Weights of a small GPT-style language model, trained from scratch on English Wikipedia: width 192.
Each number is 500 + 50 x the weight over its row's rms, rounded and kept within 0 to 999. Layers, rows and columns count from 0. Numbers have three digits each. The size before them is the row's rms in percent of the matrix's.

# k: layer 3 attention key, 128x192, rms 0.0832, rows 24-63, columns 0-63
# q: layer 3 attention query, 128x192, rms 0.0847, rows 25-63, columns 0-63
# v: layer 3 attention value, 128x192, rms 0.0775, rows 0-60, columns 0-63
# o: layer 3 attention output (transposed), 128x192, rms 0.0751, rows 0-59, columns 0-63
k24 092:565467492508542454480561533507544517461602602491524472475494438425619512462519474550517488542474485501547492450503580636559431509502560388427474504501526498547570489482475466482507453476488508
q25 081:465506492526425524647522461452536529517446492446484501530509516488445513517532468434539490437451539559497477537559479481481503469444560457541451479523532482590459513440550545451526461461527473
k25 080:520614520550382509474494433440423556483548526490474579484426525540410525505493456433519576567504506555420432589469409529531557509416379554532491511507437585449494510448604517538475458592484492
q26 098:455550513526508597581587541490544485482477475440434538445413490493535586546424496445469453415459470580362484538421458539519548473523511502445527503566535506617565445487477535514483402538499510
k26 100:419552516490506584506606469478516512491524494440474527490485551484457510575449491445607560522551458516463483463498360385401603393534474597468472525505459511498497488497557551470466445542516496
q27 080:475502511579504469503497363580459439447488483483524508532483512465440502484549471596447469480564477496646513482536457579606461509472441521594390522410551491488382542475398451505467493520458546
k27 092:561401449506476452468534518531530463500555602552537480456523440400568492395509541544532485544508488454523500506487632594537420528540624390483493498508513484523557496420471464534536496462526533
q28 095:537543543549557560497470525426463510527438498491435478473473499413624476422501511393455462453491477511376469578464466553522502511469472525474475500460416438571492470574525587528536451567523485
k28 095:505513538440442483476505456463520549489499465477477521484544519565481463540470491449473478495530509531467474494507367367447586507454467667450473497460447461489476497512468560489468429518566581
q29 097:521507464508407481506444448500523548545554555480468521542498513495480471467517498639500472538572478434572490453529413519459555530425460537552459542417522501453351528482539456500585534490407482
k29 098:520479486492452445517465481539499473451519551547470523431521441485611540411492478577461503566469504522487610456475637614523426526455593415528545495482481518512527470495484476415464459497467487
q30 077:516461512480468499455434442410475493564513579512511502490559534546508515485597500467574552548525526512555480458520504468466550569480537490622427555493475519402443528469548428482593544452450460
k30 086:483554546556512519497447430467447501451456448503477482534463507564435531516528480534523501470468523555493495548477457445450518477449454618543540492541468540473449548561512527515415494519503507
q31 078:541534547454570455467526518495535496587447526498502560465588501459610471495466554439505574531540537519469525522422447470415485520520477467490534532555501481518523417525489496510453576497536469
k31 097:452556522488476534504468487456519551521477411506495512505457530571403515586466519507495486465518523487492455527514381392458515454480445654498545496509448482472443532555478566508444474519476493
v0 091:500482486449441494627521569579485531474505424525376464516372623557482487460487559548440551482465480436457563436542498489522461459456560514548553421552588613520557504482527449452544491549464482
o0 096:529463529528691551434506517538454472473527534447590489511479469466469490574519485462517492577591515536539533551549476545450493548537440497469503510511441447504608444501543586504415477515499514
v1 104:522439506557484460559607465506509484520490479459527469514452512581484490434469459510510428379424480500450558517512579474470467595547525531529614490533445632476471490463585477467514501471544517
o1 104:462585507593574575417397455489471479529486498486526500434493482460553514510614546495464507444468501505508506517485425552442619526429474514446456483457539443527529551607446638570493450526483531
v2 107:482543427544527401487543512485480588498464482510404493493404507384403509501395480489431466556566536436551490552474479458471507527456461477503509407534474463491451653485470554421514432431525481
o2 114:557397525472497516416611498478504483489532529571531499530494460576668472502458508620423478478448483424451497528466460515523506389469473568498433585472496585495492518578525398428444554558524516
v3 087:455478533546492588536466515582472523473526524495417486432436592507454468446430599495368485525526462421536520424542470436528426468459450465519485453548599524440570452420421519557566532490538516
o3 093:507423515466537451464518537531487500488471534516498489512508406501498524545473455511538464560529504468555538555486488521522506491541491545534488483494481488541542501462554529498469514563505516
v4 097:520510526527585419524449517500517489504482429431505522544528478423461528482467411512473406391407493578523457533460487523485466508415465457464524497455398441463530558507528504509568502569421499
o4 098:497520550569411471497580518442578559465535399579419487453544434558560492478513546560509508468455531499431450460531448472578528486588517533487423466419586565560454537427481434545521560491634469
v5 103:483462426476480512526463498492515574511396417524525495586466488559449491546558476608534520445538506456475506475471485551490524429586478506523535517497464637497523411515616473358490430531508478
o5 104:501644471534593512503523555462571468506508525520542478469474616494549468485552508498539459530519488520451470546575539500497475544491417469520507541551439531466511501567480510534526450445512489
v6 113:569533491496629460424574550534484507438456440533556510517382496456441486489584546491537461581511530475519485568415468482454519525543476537606528497457473539486521603524482498476515476540547366
o6 114:472504418455392498500521490459456502549468551483517444570530508500411458435452505507556530478483490425485498430563506482506446485491529419575491572508492541468421485467445449487505544416467546
v7 090:494500501504514491496520511591564508459436481447467506476367496533532459498501564516535554488449470386511579457621467505586402498542532563487526485503597514493518549495481598505423543414492537
o7 097:497444480508555529478445531534438506543523611495577496504482480399526531474501528437458460590516476523525506604466536601374526564436480483546472502571423494444572436488570555474506390536554473
v8 098:483434526535390408555436525510449443550576506509499482538584543484354538415503570549430461507545586540477448529547510469480551532517496437528481530476475503466479418504540493374526494511540520
o8 097:465559472552572562442590526487628482494413443496460504504492439524574551594427463499481458443468479476445461486463524593550455498516512511415531461459574471487431554523476474573501558445466431
v9 115:523570554559501472519541476539524540497448464559506407476483483493564526495509440570484509454478544536506487609496491528477483471462489491489553510552449562434431510500468522496472458534458543
o9 111:517503474576426541504496528494545492484580411497526512463584441581476414490445558456496497447466533456472489393491561445468520530474559500466446546360561581518522543437552491519448560462449517
v10 098:522445573498560526507475480556536458491493509378559429468431555529561491508513489462629478500410541464581514429513458489496414486520558505501545558427564571536560492493557517579590527434501603
o10 099:428524457532508468507448518503395535541496576616449604505536489457394458471543453423523486506457486517530512525442467486473518523567418523507488447530580495531403473465498554572528478508488459
v11 088:564517491566473517495519491491481456481519547499463584521411541508527462394441501466519491516505411394457527528581529443460484520569483529521508504545493543503452570481486511532457521385463505
o11 098:452422450460568476431448471526484510492439547527537433484444449439577501527533530484439493554536526512512484566444488615452582536350520502516498471497466496521581507585532574425487453572505548
v12 086:543403467514545569469411487482510459589440534406510399493564462473493537529519461570502431437440475545461508513492534470560521532489513462457523543511500565471530533478551432559585511485498549
o12 093:416631505577454510492451548470546514470538428577467541482489570541558502500495515549454466539463516505451509483486479468487580484539443626472513399479556425539419499573430514527544481468599458
v13 091:520546571529485576426504520474446465508519448487505483454451558491511472437395458479460482466493439560505528534497538480501461523469511446477480564401584439523495458511492478589583558553516478
o13 090:503358433421525421514518488427533516467480538437477443530478436539449579463463526483533528546498515392515480484457360496483490468537538545481520474554455614490442535441522531443439519477460522
v14 099:454563418531460429538504511472474543524477517536430537547460507496446556485464438583364519497496476387478477547496532516500547533478468478508508451612489605473485569489502507424489429450501607
o14 101:546489572524571518451524509538571506443479448519486442457478517483658455520478554558506465534554530475459519535499409529510532513433448580451503480409470468546621551580512497458475565587511497
v15 110:498539549525434426431462527445460580556572583498406558451523535521490472546477494513473574465570482536496497584385538513500546504431446492492492497491430565447477545491604477507524497501557561
o15 107:548577454469521441536574513496596478481433382543437431528519562525607534539442535533549485540507572468468390452511388515496479489474417565455567458470534390509550496431548473507468545517569512
v16 110:531474557558528529485520480496379514486446490564496601486509515542513458503588447520487327485579487497484492518398523461420596554568451507497498431404425569425461455518508473613480434520575516
o16 105:467561338441529420438465500474510484543447428571579427498516515539590468487479535509494508454492441412577477505528512521495549449415495492539487578517470494494428503568465585438532511484498553
v17 104:623442556537394575479508498517494488572554525553494459435576549488515518530534501493485499382312587564499501519566439515456535519510530481544553538577436611375499485476531516543439493489450534
o17 103:414594455583555505529446575533494459500475436516445493461541477467505526541499504512473458518522487478555547454469581565528480571496489500453483435441525428526504514466441553548482505514511515
v18 110:542574574510447569471456533552480534499498575519416618472458524504517475507518455485530479511488485437494547610456495474516504473451554498504515456461473444455424537475458483586527466428618551
o18 110:535479384461529443461474516515496468552449355553532428542558547508556471459378558480397509496504522439536466468499515535447517571506503479576408470396548445560579451417585544465460509555595490
v19 105:474461554524583540442448490416555505507492553485555447434598510551538609486529474511554588577479508587463550578460454523594494455529516493530489542449498430472472592494563516568472512563548518
o19 106:533509480535368455582508465497487475539585575471519549522526545546401470449463512455566507510443548544536519387481492472419484488441477522444519479544580508453472458433512445534438445388401480
v20 112:537505523525525497465541549523574486509635474485442427518460566412531535534531456472538480445489545532466540538452525526505509471430546471555465549490547363522492513520408475566506468547521440
o20 108:489547519517419531525531449499496539468478477408427544569512532521333523492480577522521527506570581565506414413511441471466424572614573492484592468440483550538485458384508423575535565406533503
v21 104:477515471528420568579478543537508504501482481552444481510437470522559539520472426527463436391497434573482574487571519531528400541467554512583505432436512438475550459484535519448518487498605431
o21 104:577504535542632553473571476462522535503506478420513475465538503484541485458520669517390438471550581527511477544538421553485543563559550458529461497445406521474545476438516501456443462563544507
v22 082:606463476559579501499566486498449448507421438492573352498533508490524510494550482520719545546496573500502469508557487492492434555621529509518485499438496517544561482541531509497478455497589545
o22 084:403568458533444528543496538476469545518460592529484548537493461474449408501478586407435424459458502490518481517509491533493472522431491501555482500508487551476370469438415491471500477468416481
v23 089:414491487495461598494531518459539485538589504528544469505542518540427561491528492508464523531522519417506476671494499479568561543638516482549472509479539526483442520510490487533565484515603546
o23 093:515569496546456460545401488489508517528409540440451511536538534475479515456426498540480485508548507461507552417551494476519459582495540473453551420415491448537457535512492453505485587509374501
v24 088:563444448417432437492535480497579533525407472416455545548372505530462456542441502520550435517520408539527619485510507436452479442478525514509552412555553583547486550431540470512529515415489552
o24 096:496493481522628527459505509515423423555532530565557526473507524504589480545536434497413540512492499489498504515466471548405598392453368533460494529538530418484521504647496567490466457490578472
v25 103:539506541537609517525484494475538404461396437510608516510508503508487526504552416532654543457419496511521525547507451518455500494602484473510543553461414510515506545536557452569509525531445403
o25 106:438586463533426510503432490456502551556541460506489480521510512542360423411553520430520516504447499481465456422546458459487478529461454491537511491487553537444410524455461497571525431433540471
v26 098:530488536482552510537483527440501517551513466596458536500507565436498444439461513471505492459433523585553567551468495479484469394452598445534563496486534506495525510475516550448567503562372597
o26 092:522472472538551410488553503496540522488550528517518522398563388548484459489516482501541522463419521407505454355532469558549503491605435566443453420503551500539450494427567442564402515523554484
v27 095:518465401541478475584525470437412490517403527533496507562466512460469544560486553472519525534564501413530563511553526442486541498592531536496575359553437527496454433517508503522471478404457357
o27 102:439501554555588565369436518495474481495535516595568517457464490532574417452561438530425487473449472529474508532500572566504527463411465470554481573491507484498478566690428525440522441555543547
v28 110:459516598527516428516420459548483589464439578499460581450544479578576499567519448537495530506495507514522508418505394558542406499383459517431457462570475540457538490484549547530492493454502567
o28 113:556553520480482522538490550525481500507553408615483553441580530485525467510498495468524506462480457536490510531504554417442507491519470504577462563478532441469591450433581517534506439593543490
v29 103:485425476478417400570513529505448531454526482491388473532385543520540495504395545497533546453531463586459505490557551439477523555398592537538570455509496494471517487507503536365465460429484463
o29 107:546457565556619534441578464545492457507524542469536497472477459452583511534558540466465476511491572594527489582416487665487523438490524450474486512541518506510602476554452558489485495521522551
v30 116:508489506406505421476547526475506499521568539396524460613391435552541443499394482441596648552542476463472471499449564470549519452505504480481571552538540461577536591489506414461518525448498488
o30 117:462480556537466541488530432551512532522464536511431542529442601454478533533620472439499539522487588657490450560436443495425526466483478499461529451536597483577534486571493493541553540471521522
v31 091:473552516544523538500436476519446397429493529532509577452489513471582478491519525415488426497593460475527567408530528508510440483539474536503477494454496428511516438528480549639452547551418455
o31 092:528382456401523462473437456526425509487511519489594482532519458484443515473514507516520562482518507562569466546480539484465513515487573442611510560524419509452504462497528555406538425462507552
q32 120:548437409552532415390510602500442405470524494589498513516486548484494511586515462564475433503572547537399504438447542553496553523427429510565424500447499439424537515462484403560485510484442538
k32 114:527443490456529515534524538518529478477478546479465512521541483463596486470485484531544502497484468479510578477458639636545459478497558370502520464587559495522537514491483423484564443456531484
q33 086:564456402536571537499476468539478437475511420497482461471514460476517550429452559487413540495461399425494486524536491483550517501428517506514511496466558399569420513457402524443421571534595545
k33 087:547567540474478461513551534541514483557503491458578504626496474489578507549501477686501471523461553463482540482480518442605415509546484533538466527431531499538538544579419451528564493424494498
q34 104:507508480498535499450490554458452501406462447599519459564520558464490535470492481514517465521483441437415462556460519447463567546503506566488450475459477567535486514503431412529545505557559580
k34 107:522451486479524515567528526524470519510524613488432443519459482446555495505430491552546569486429465480549576506475626505625405532460552391580485463488530486437545500440476498451522516486494508
q35 109:518501579535572438597418611516571513515563543479460534509515483459569482419588541560503521553528545585481457476536570536512528588365571544382515532455532487479590564536454489509527542447433470
k35 105:491534466569520493518524533462528501449469489474531435521527460460591416491478454586425458509467480421516498497534563587611518579514498355504570525442495506516446492535527507538556490498538557
q36 096:482517535441439537534489476481546544525475477442502542400490471586499493448516467480506631509506453535540517549552518489527486483535504396488548481460380514503497557541514583415507507486512508
k36 092:528503470514545609522480427548494469454428457554542403513510527459478584497544435488523482484463569506465478486571376396443571431547481593433534479459553521544487512532511593655453593535443513
q37 117:552562417413472518520626527452551484479435554357502415497485458464505580415490457503507508522434454453447486529456449463568500474597535480615451560483437564535441420437519472524505422530490468
k37 108:447522473472504528503468447516502589577540433462514483579530504553435549570494512436552501460559540506476465553487389383489508443461437558468459466464498537464431456505498531491383503513457481
q38 121:513532486632528456513397480567502489435563550481440465524444514470528544433507538548415473562500490514526479452556452561549506537392453540490436545485583556498485565404457532499500541505515521
k38 110:565460505491527497589581545481487484515461531467480514498506498485560480480510469546552467478507480468520554515500712580521460555518546357551549462482556513505513488553507406574582562487525514
q39 100:535564393514593585484466562572472436410509465471555497493490489478545470570549482465466540451572600476452474475482508509517552491497399636486462580493539449473586520502503438513540530542500484
k39 099:485463460515470496532510537519527449470539535409540461545557452502570472494449481552543447514500442535487445480440580533586437560565601345519517519576516465474547425453488456489565474482571535
q40 112:520569553487503459496466524503557489463450463604512581430573515507532431512544462521517465655631486554480473470484522514472460492397459503517491515408462463515563508516472432463449473495424508
k40 112:523431468490548460522434543489503486502489533511471497433504517384596528488507542545501502511467479477538587490535651591518522490474547398558530424576594489527537510490574514535536469512483477
q41 108:546417408522511430447500572500534459414518566490552371557585458366537445416541520546538500485528400443490485369528584500566539508398548448496480508461525549450495553481555432578555553465482524
k41 104:457586475467444544461438445585497543563531462444541557526532480505457514433498463416457559413480473431501510509459504585502487533480419475522489521455489515509467478486498438581495497514491523
q42 118:486604487511514454582433547474483477519575575511447588479453527471577434393451504555461479550498517523479490489590477508464538456449543527441541455581513472478533474547498496493417550452419515
k42 110:533428479511578441535458516453526503479423509512459412464576491466550454516521499537538513521547519485565523513505654619568451550475520411556468435410514519476482491546528414519553558458512490
q43 109:516507471499518531525500625471459494475498539488439394487418443571544393463461432548484485555516463483425485425588495498561394539467506568423428459441534437537512424551485471564438545526455506
k43 104:519475461518536486475503558540583479543523545447449459517532470407588515587531529570585491466502449423546441467543533589558471529419483401497475362454555496493520539525548382461514486446463530
q44 103:448538513627548451460519597456349444516563452473525450534520486490437493553495467587451490503536509487460417459547485527457442473504411553535456563523498570463567522500516444547545471507507443
k44 102:581477461519431488475487540523527525542604545498437514526463433461559439470543487499535459523528515498453526501462599659512497550476505405527520476549566510508472461370507440432487434411539537
q45 127:528448554436545557488581406517518518531416477476507559504525385479529609489529493383546521376409495554466534533419507531574493356426524487493507547580558560518459482496527570533439509518443486
k45 117:477520476506498560449538447560471521565483424499540490522514495535408469558531534477504484509496549512493456507503289385386499481504489652511482496491451509496432497531515523500461399510529549
q46 133:484463557524416384488446626452395472462549536601429561435524595420541461584474514591519490538541538572419457481501485520455531474427528528484518424545455530496568504453543484474411467450435492
k46 116:525435503499584514546484506473559542533490529516442484487541443507621424477510483545488469555478494468530563495467647700549492525458513380467487493495556520507507509499499417510566500455494508
q47 105:549505532573452557384511510464455488501493516504578488510532508555409476484551504460502662430577550499531450476497485534500419437478446511528516591563588475508500437559523406459537500536538464
k47 105:457449483546490440495551506563478489488558593522501546460419493464460536533540507449487421532445533498531409509479610603537464486498493364520479512620531441437579521458454387475541498487531514
q48 102:453554490447467486523472554564571426365508548464522464534463425506551519480451402501490404563554467492410481520534478519472531489524541601474376494545519559576519502371520506503530520529512531
k48 104:535432514574456497495560452492491454531516490472522434530568546466508512463495472534611451448464498522517526492445647595656447589487473441609439520501585576454530471514520470457554465441537507
q49 111:575511555531438443403454523411531534477541530558535513420528510396517410518534531545429554525586497449511483543431536493494440596539502445575528532462472491477530491470505481447644468481512531
k49 108:506470524532510509544517490528450450510465453556503541511506473454505532440503474418525460504437473520496508517472644634541536475494450401517503535554527535573635544531472409566563502564487498
q50 097:549536531435365483470482503517546570553545565559537565471517515435520424427524580474459546547527520444524556598474533499435556484507510434500569495540408427467462480528506505461459493460525448
k50 101:450519513478488482500444489467428487502412427481503519449486523536433554542489517496452532531519486527521497514513412450429546451496421589438518526509481493494538534506542550548470593556464482
q51 123:521511448470525426469454609485497506496607528559492446530505502473447454550468521495443473565520571554446436448525481525468484486444468585475476506469555469487507503439453422446528498492407602
k51 112:523422477536540493528516567540502443471436561504477523492481460479601418479509494549526450533465496464502557465460648624552437517493511363516528459564567556501523462516499437478558540487522434
q52 100:527500467497518502489506571522440489401531475579480547486540641492520493631506515497429514584614532551482448466528431510460571527579432536520439521487612415512524453436500470454467500546462514
k52 107:576442485487489418522478530516519472486514566485474483497521498440592522466533468548518492500489419523515513525503720619593500538467526410529447500520522542478510494508508446483580503488528529
q53 102:439511518450491405567471491450553525633531524493492522554488412524489462447390566550594529533439468648498536582504570506506414503533531449495564419480401491508408444588519427531466443495436533
k53 103:446470486559426525423470466520474554511484453516459467465484570497440495542536532452481499461553535404486542518591347429398517445479462644418458451536487510552428518501499586474406505478557561
q54 113:499481556465491485534512568367558521465563502535498358484484396476461564583562440518475536603518445589434479531609469540517491351519472504513416423570592498466477542468526448467430475538550480
k54 110:501509486511525402487597536514478492471492496529464542556496448536612547577506449505570387486499448479548530499454630623564471555501475422562474479498542514549553583477479470453514516452577541
q55 109:495511535536487480579495541433558483476464477482531369544615482471515544516512462647489606468550487523512469473517452392479468402529503541509495478517438410523616523511574507505580401578490504
k55 106:483463494555500535512477471422545489499547551484453551461466478524562496504452398514523414444481517443535538516493562541464545592442516428510548481492534528512529504563586506486497520437467458
q56 113:460537512461501488560503473398664522524411463497499513499488427446557501436500459511506448499493462507482496406514563518525456561467538439492479502384430525561558519576512442479529440499440543
k56 110:444543499505481538432438497523467548508485380477449553496542551458507465480455535506472505463558481469497541486512440368409526502451486576520540531485473507533502506498552566491420506549487544
q57 096:550488445505624517427517562586522434460436413546506470494463488511490474538488540564429481458582540544477486514424417534462570484501372511519363590511554488515472415569481381515460483599511546
k57 095:491471472437554460507617540547586460579525513480454533524425529510574475527471455556569490512455433484507515412457587509446425515459555495546548443553562473624590493528496493342467522504601459
q58 117:499560474474453500509517658454405524440524467570506537475535543490534428542452455578488530536495523543407509510525542525438537528527532460519444470485506549443594534487549481443457527534477456
k58 110:573491496509533504525462513497568483490499547485450451518537482417564522464513479552546497518514439529506596489487660626531517544494508394518466460532544531568564517449521453502573481447528492
q59 106:533516494588543552420546436596335492508526414527468498519455563415506536515515531518425427518500532525524508511551479526467513451489432508569489556462572448526473455530437542481426565552460562
k59 100:536434504522534367489540556460530499509521585540504469552470475508563455542486458530479479517538495522481501540503673508564472476497532499451544417577472506486540505543552399427609507485520532
q60 107:529481535566569542482493466582469431472497471454484508504497484555540512501552481548409537473505470453544529435536476552547403489459496496497470470507660443435550576440478568530516593551507483
k60 106:567488491550471470520529518509501447486528588520535509529505479420503532513543481531554461521489481527502510508489656606540525502566498382534493536482520509510521502491508434537629446461536480
q61 109:497458521594579507515539338483614556602451505511470433591540527576496652555441453468506448469418562507571536490542500467544386483540522486555556449468535485464425494587506529562469498568445529
k61 107:502526554469443541431555514532449493472490483461538570440443562509485541555498549520546488504611454550474440532479401330494541385498478587500485498463417457492468545552545571502504453480537551
q62 101:518505585511507540523521468467532554502504451568495588439398435481468489552576449469550465521542569520568505450492490528426502501632456423439545501550409483441578469595477501478498491468553489
k62 102:460433485520626444489516496454517547467474492565478465493501497511470645489467435446488506500416441581516463579498466511439527405561500506474622449497512423558605457519460522488437551603558448
q63 106:452578513512494461489525539524537497460515439441495421516464562522512557451511533527476464532450511451417545581616561532543498483459529560460549445542556559504526558532463562489456611518534550
k63 105:530485445523517529534509503524534456499481529471505405476446430527556447621460513585561472475586579487535510486464495516552422522535461455518580478422463337399497534475594466608542547461413482
v32 094:557456528509602533427560501529508506531489522447514538442527478502556455510522528506601520504439481540517531438411525491538485457512558455557573546468495588486527575406515481497514431499552492
o32 095:449500462473478493551472477500546507492512445581479531500513527465404456444424497463458433498450575555473506452445556497452537393478454472488516445520546457552479481582433509556496449523581501
v33 108:486534577525437451479486465432462475598390461499464472534489434389464462428461481521446593483495486470503448474533477542457482546539442517512471478481495519573471496543476511567505539464552645
o33 107:481491476426416516500530456441501430474583621546546493526479507601476530492546420495524490537475479527480522577519469485489565402579475557552387441505574583514550449504553579505497467555584472
v34 117:482528587551518415584548530480534458424474433526528449474494474529534486516491569468452451504523487523464445479486471535533451593436502482457434453621549505512498487487460475640537517537516525
o34 114:526552669491480599507570527537496464501454450474422476590535515545520501500540470436494539561574497567457486498539517538523433464536521489512590480409487584474522515426517559497469510442547516
v35 095:584436549513546499592611483470485479526445515516512554466504468440479551553461538462518442481491490546541581491541450441501542581511515482473504523574508596451526507482492485490570478469544448
o35 095:483508529498455500529494549550466513529470564574477582618529414464405471417449529423486418477536544554455501564472548578488497463418486564483453438503512510390439499466563576503473461584439451
v36 105:442506522497560505528512549417545576523545497402541472556559511478539534554413560511514547504580479552520612461450553534436423434400637455502503525491563442452578460464509476460512444606493483
o36 106:452493530518468541583526521472460540452444546353458404541485482485471504537608580470497495466478543411470488449442443514475410484495531509524579449581445493537343523553515468497465464462570520
v37 105:616467456406519522516446552450559521529473526451553481467554428505425572484427462522488498524448409555535461535521490473467587533515501491521528477443534466328479515557531442407473485502506403
o37 104:444495515570403453555421521452430545536543584533459504580421511513480472466578542477529516500525437488511449486584536492512442536451506472534457583532438506390424493467476479469487462448427554
v38 100:601452502550528510527549526566470451501530592439481495442520505493513595470521529453526565395367509556483456517547475433546397560523497557484491488548499592457487464435496528469494481505499574
o38 102:432493399426553506480512465474534416465546457593494494484422494460479443447435553532425424551526582583443478562443524585500610485466481520547498402507526573498498470495465536520501451522587469
v39 108:552489517588519457548418533483444476519481537561514494535512557541475554378496523532472531545496521477478478658603434488493530533521513463477539521535459559512509558533540464448560496450478496
o39 109:379603406450477424485476531562472376496456553558484549497430353546452521570529503555499501484494402513592509392531492450515442515616512512524524519521498529448498478471421475489452530511410584
v40 114:482561456450531409487517460447484514547383536536516517529546467507456545581426536470492562562544444491516515607415505466487588516517442525506578500606457547490511452533453505531555530486459502
o40 115:517542563512335483524443522506507445492540482507530463492537475524536451517461448500538424531456565484429532446535582552507523514455486596539419442396555514556475513560515538502527534625520438
v41 097:473406537574467498659502444511487506481424483475538557486563504507538529461455454516603606484454483581447504499485499501542452545552519470533503483636487384517555550441505502617507468548502545
o41 098:487557538470409592544615541427511458469459515459426474552545523571479543526470577445508481473519520524407570497502532591532481460523524532477506473451490540480442461433501524584418450479532460
v42 110:524516528533485448588494512496500580504544393552448455427492498566549465432509527475586431487436482515535448624469520525433511533424573518553445528509551574426410453491501533504538451454508508
o42 113:434569464516516515589409459489462467565447486535452611558586467450417464475508466479580513515499496524455458496599506581521513554533462443496394468573472417425480445496514545454444482490503540
v43 101:571464505475452466471456514572497377479517543503441527484422499552473436452558532489579420495530547611537486435503550494463533567398467519432471469609450594535510527546472454379417550442556468
o43 101:388456481504551498409517537586551488503499390535528507535515509470541423433478491535418509520524504451537595586518474500541518497542523498431508508517511470540620512536501551509466542485509508
v44 114:419489513456556526352571486526502516552469512420475442479570448472488576522466470503504567486485545429529512498532426476512407466689488492508485516379476452459509547522515508468488503472497546
o44 110:524458435466495362562422500395446533452576536528502468491400566539465472464505448551507538553469473559508460486443505539449625553441538522559494525521514540516481469569488443544622523558473498
v45 103:440570488475552463535560544517469508483477478474488497504482528554564433495467588520533562526473414432515495466405502527532503432383493454473439530417537501536506472556440470538466457448490437
o45 099:501472486573568558477533495503589510488516448512469517523514530526440578513562484461525555545537467570466438480481522509526494404545420495548513446598508442562551492558449488531475507481640475
v46 112:583500500531532491465528452523534496461450536551542534458475426523525495567605477536506451401424447494442448424448466508489592423535404505499439471523563540480490503493539495541517462455542495
o46 110:578456487490475629440496479521451519588475451598512566490519465504417494475452462396541495513565516597487478513564611446526525430501397486552522617414528518533602519514457528474544505483489560
v47 104:483479561488465591477527529552547479527463476425467489483488486550491561531478521528502485421490403560481599412459479496434418548414509485580470512506552532504546361516479462439523495486553470
o47 105:453535519522582402532529492486512449483454501472466453572528420543489524492508498520491512558513496546555437630442500529539546498517516519577457510533500495540583509523451524528577469412549454
v48 102:458488596487551389559490572487554476499526532467482486470538527467509534512528458560549399549487456445498504490452461554504509529493508495501501504480419476446544639570489526549470526600530452
o48 106:605488579537459475546423493523413536511478462474516498614495544486504438432543417423402511509568397413542535441559418514464540503596472502538538566458511526458490492469480417460559540489544548
v49 105:390497480440428516586500454565516482527502478510446558497447537596511412421511529490439547514544552384502522529514502516506480467445515509587481531479492391623527479472469624397345516510582577
o49 101:508425504550612470453516480514542477574498473454560467429532502439611554615532553576503516498530503400488498591498468552460497536580453503457493475558476460544552454457536411552482531540554476
v50 111:544475443460535575455516501405579481492455576507562501466570458503507575512588482549492622561526401505499508506465493468534580510467519491470491472558493488460462518467471443483461576503485513
o50 106:438459529483461482426570476594496495460520404528541435521513536550591499550566555526470477490489508477547460433433528442517442501416480558560538614444445516564496524540423451482525507470515508
v51 109:519534535428445533565532481481520513582559515469438477538403511504524345429447461561455426387505496488529399449500536544488432536489489480516586579428444470491547420493574448423491428477475497
o51 107:475501414584505474553487468490513582519500544475454501538392525467460539504466505467536571501457444506560520486595489531492502513523513449390520417574550461468441447396504542573477512383470490
v52 102:484550508550556468504587529418489521469575411555496439538532599480560554488539517505500582427458509469582592610540535497480476519481598515453522555503495590472477502459456482536520501529477456
o52 098:511511520452494466544470496580472472502382487519503563499570462438496457557523536509509437446478518456506431405464486516482483520524530440483540383541500469512427464521491542473474520492545499
v53 117:531466490448568445576563480483578515581415456499495441551502444523494494518436582564602519467552471603553512584424486448456545553476510466511583513618483575522487442484497482466549488509517468
o53 113:487545520466442459585500515550481488540530427586409533536627497487534396487507462517411452543483573494531495445513565633509537442431479556507460474510525451535476459573449569439437500487507496
v54 095:561404360412431491490482468546498438583451536491465543486438544449449503486616483553602490583474569495505513502488460451488598509454454490486503471464418410513449528544512556443436542466543535
o54 101:503405514429502481383563525521560525481583406584521533499505489554594485455450492583453471474494452437486511591467470481511530477506495531442376579578512536528592476538467473479472528527464481
v55 114:448508478493492473428637495470445514453541541535523547484461588525460484565455494407416574499509461449534521542460506485567513526581580501441534560581481486464562558526503491543455478507469416
o55 113:505447517592384461494506503589596570460452474430547473540425524465455509570482559458597467464509517563428535414494470496415488565326568534443610407468481503537457461451525499584523530554478466
v56 100:548479493490517515446624482608461511464468468584524444462491502540548497502576522477519555521475563388499485509527537451505465565604568515507503511443528511558425601487497563601491513487538530
o56 101:520455621401542497478493490560554495501506370602452534471550537450528467540454466524513449538501505499398539497435552498490483439429468397484426490496472505505537500536507521490494475623515487
v57 106:469590442490453536587403516433452552481576511492471496546484467518444479535553554447494592548498502395517449477525508496513564472509490492477440498401548571489488471500440546516478532486470493
o57 107:500493390507649519438489482496523500542497547480577545382491542442481523466506523420523500407475501492506511565501426471523465484492499491525435494573536424489485543458491430512550493556577490
v58 085:479453634521474494515500556483497520555403514511499458473532498398552490484501529502525582527506463626460508538495519526515448585614549516473501538484460583470492599440544514462560430501514604
o58 087:480530544486508597537492469496451487423510598485434503575456562547532538519486420418497409505407489505480545483441535517556507490623478505500428430541564557423428521488482542615452432557494476
v59 102:610443508630519550505516524594515400456531531535547495494475508488521449513598472479557479414460512540471458534599493456551576585549504517423474454587519563464435566531479459606528493412467418
o59 103:465523373441476527439579477522513536500451404626513574507520471485407465443438556477470537471510460566539525458454493520530538480394514471506577529434437511505533461496490561466448492421461542
v60 109:541435495497471551477536484605494578509519544492474556430480520538452526487470539503623480529364494547535531525435471544470578448448510501519538518544478487468509526455484481494541429439496400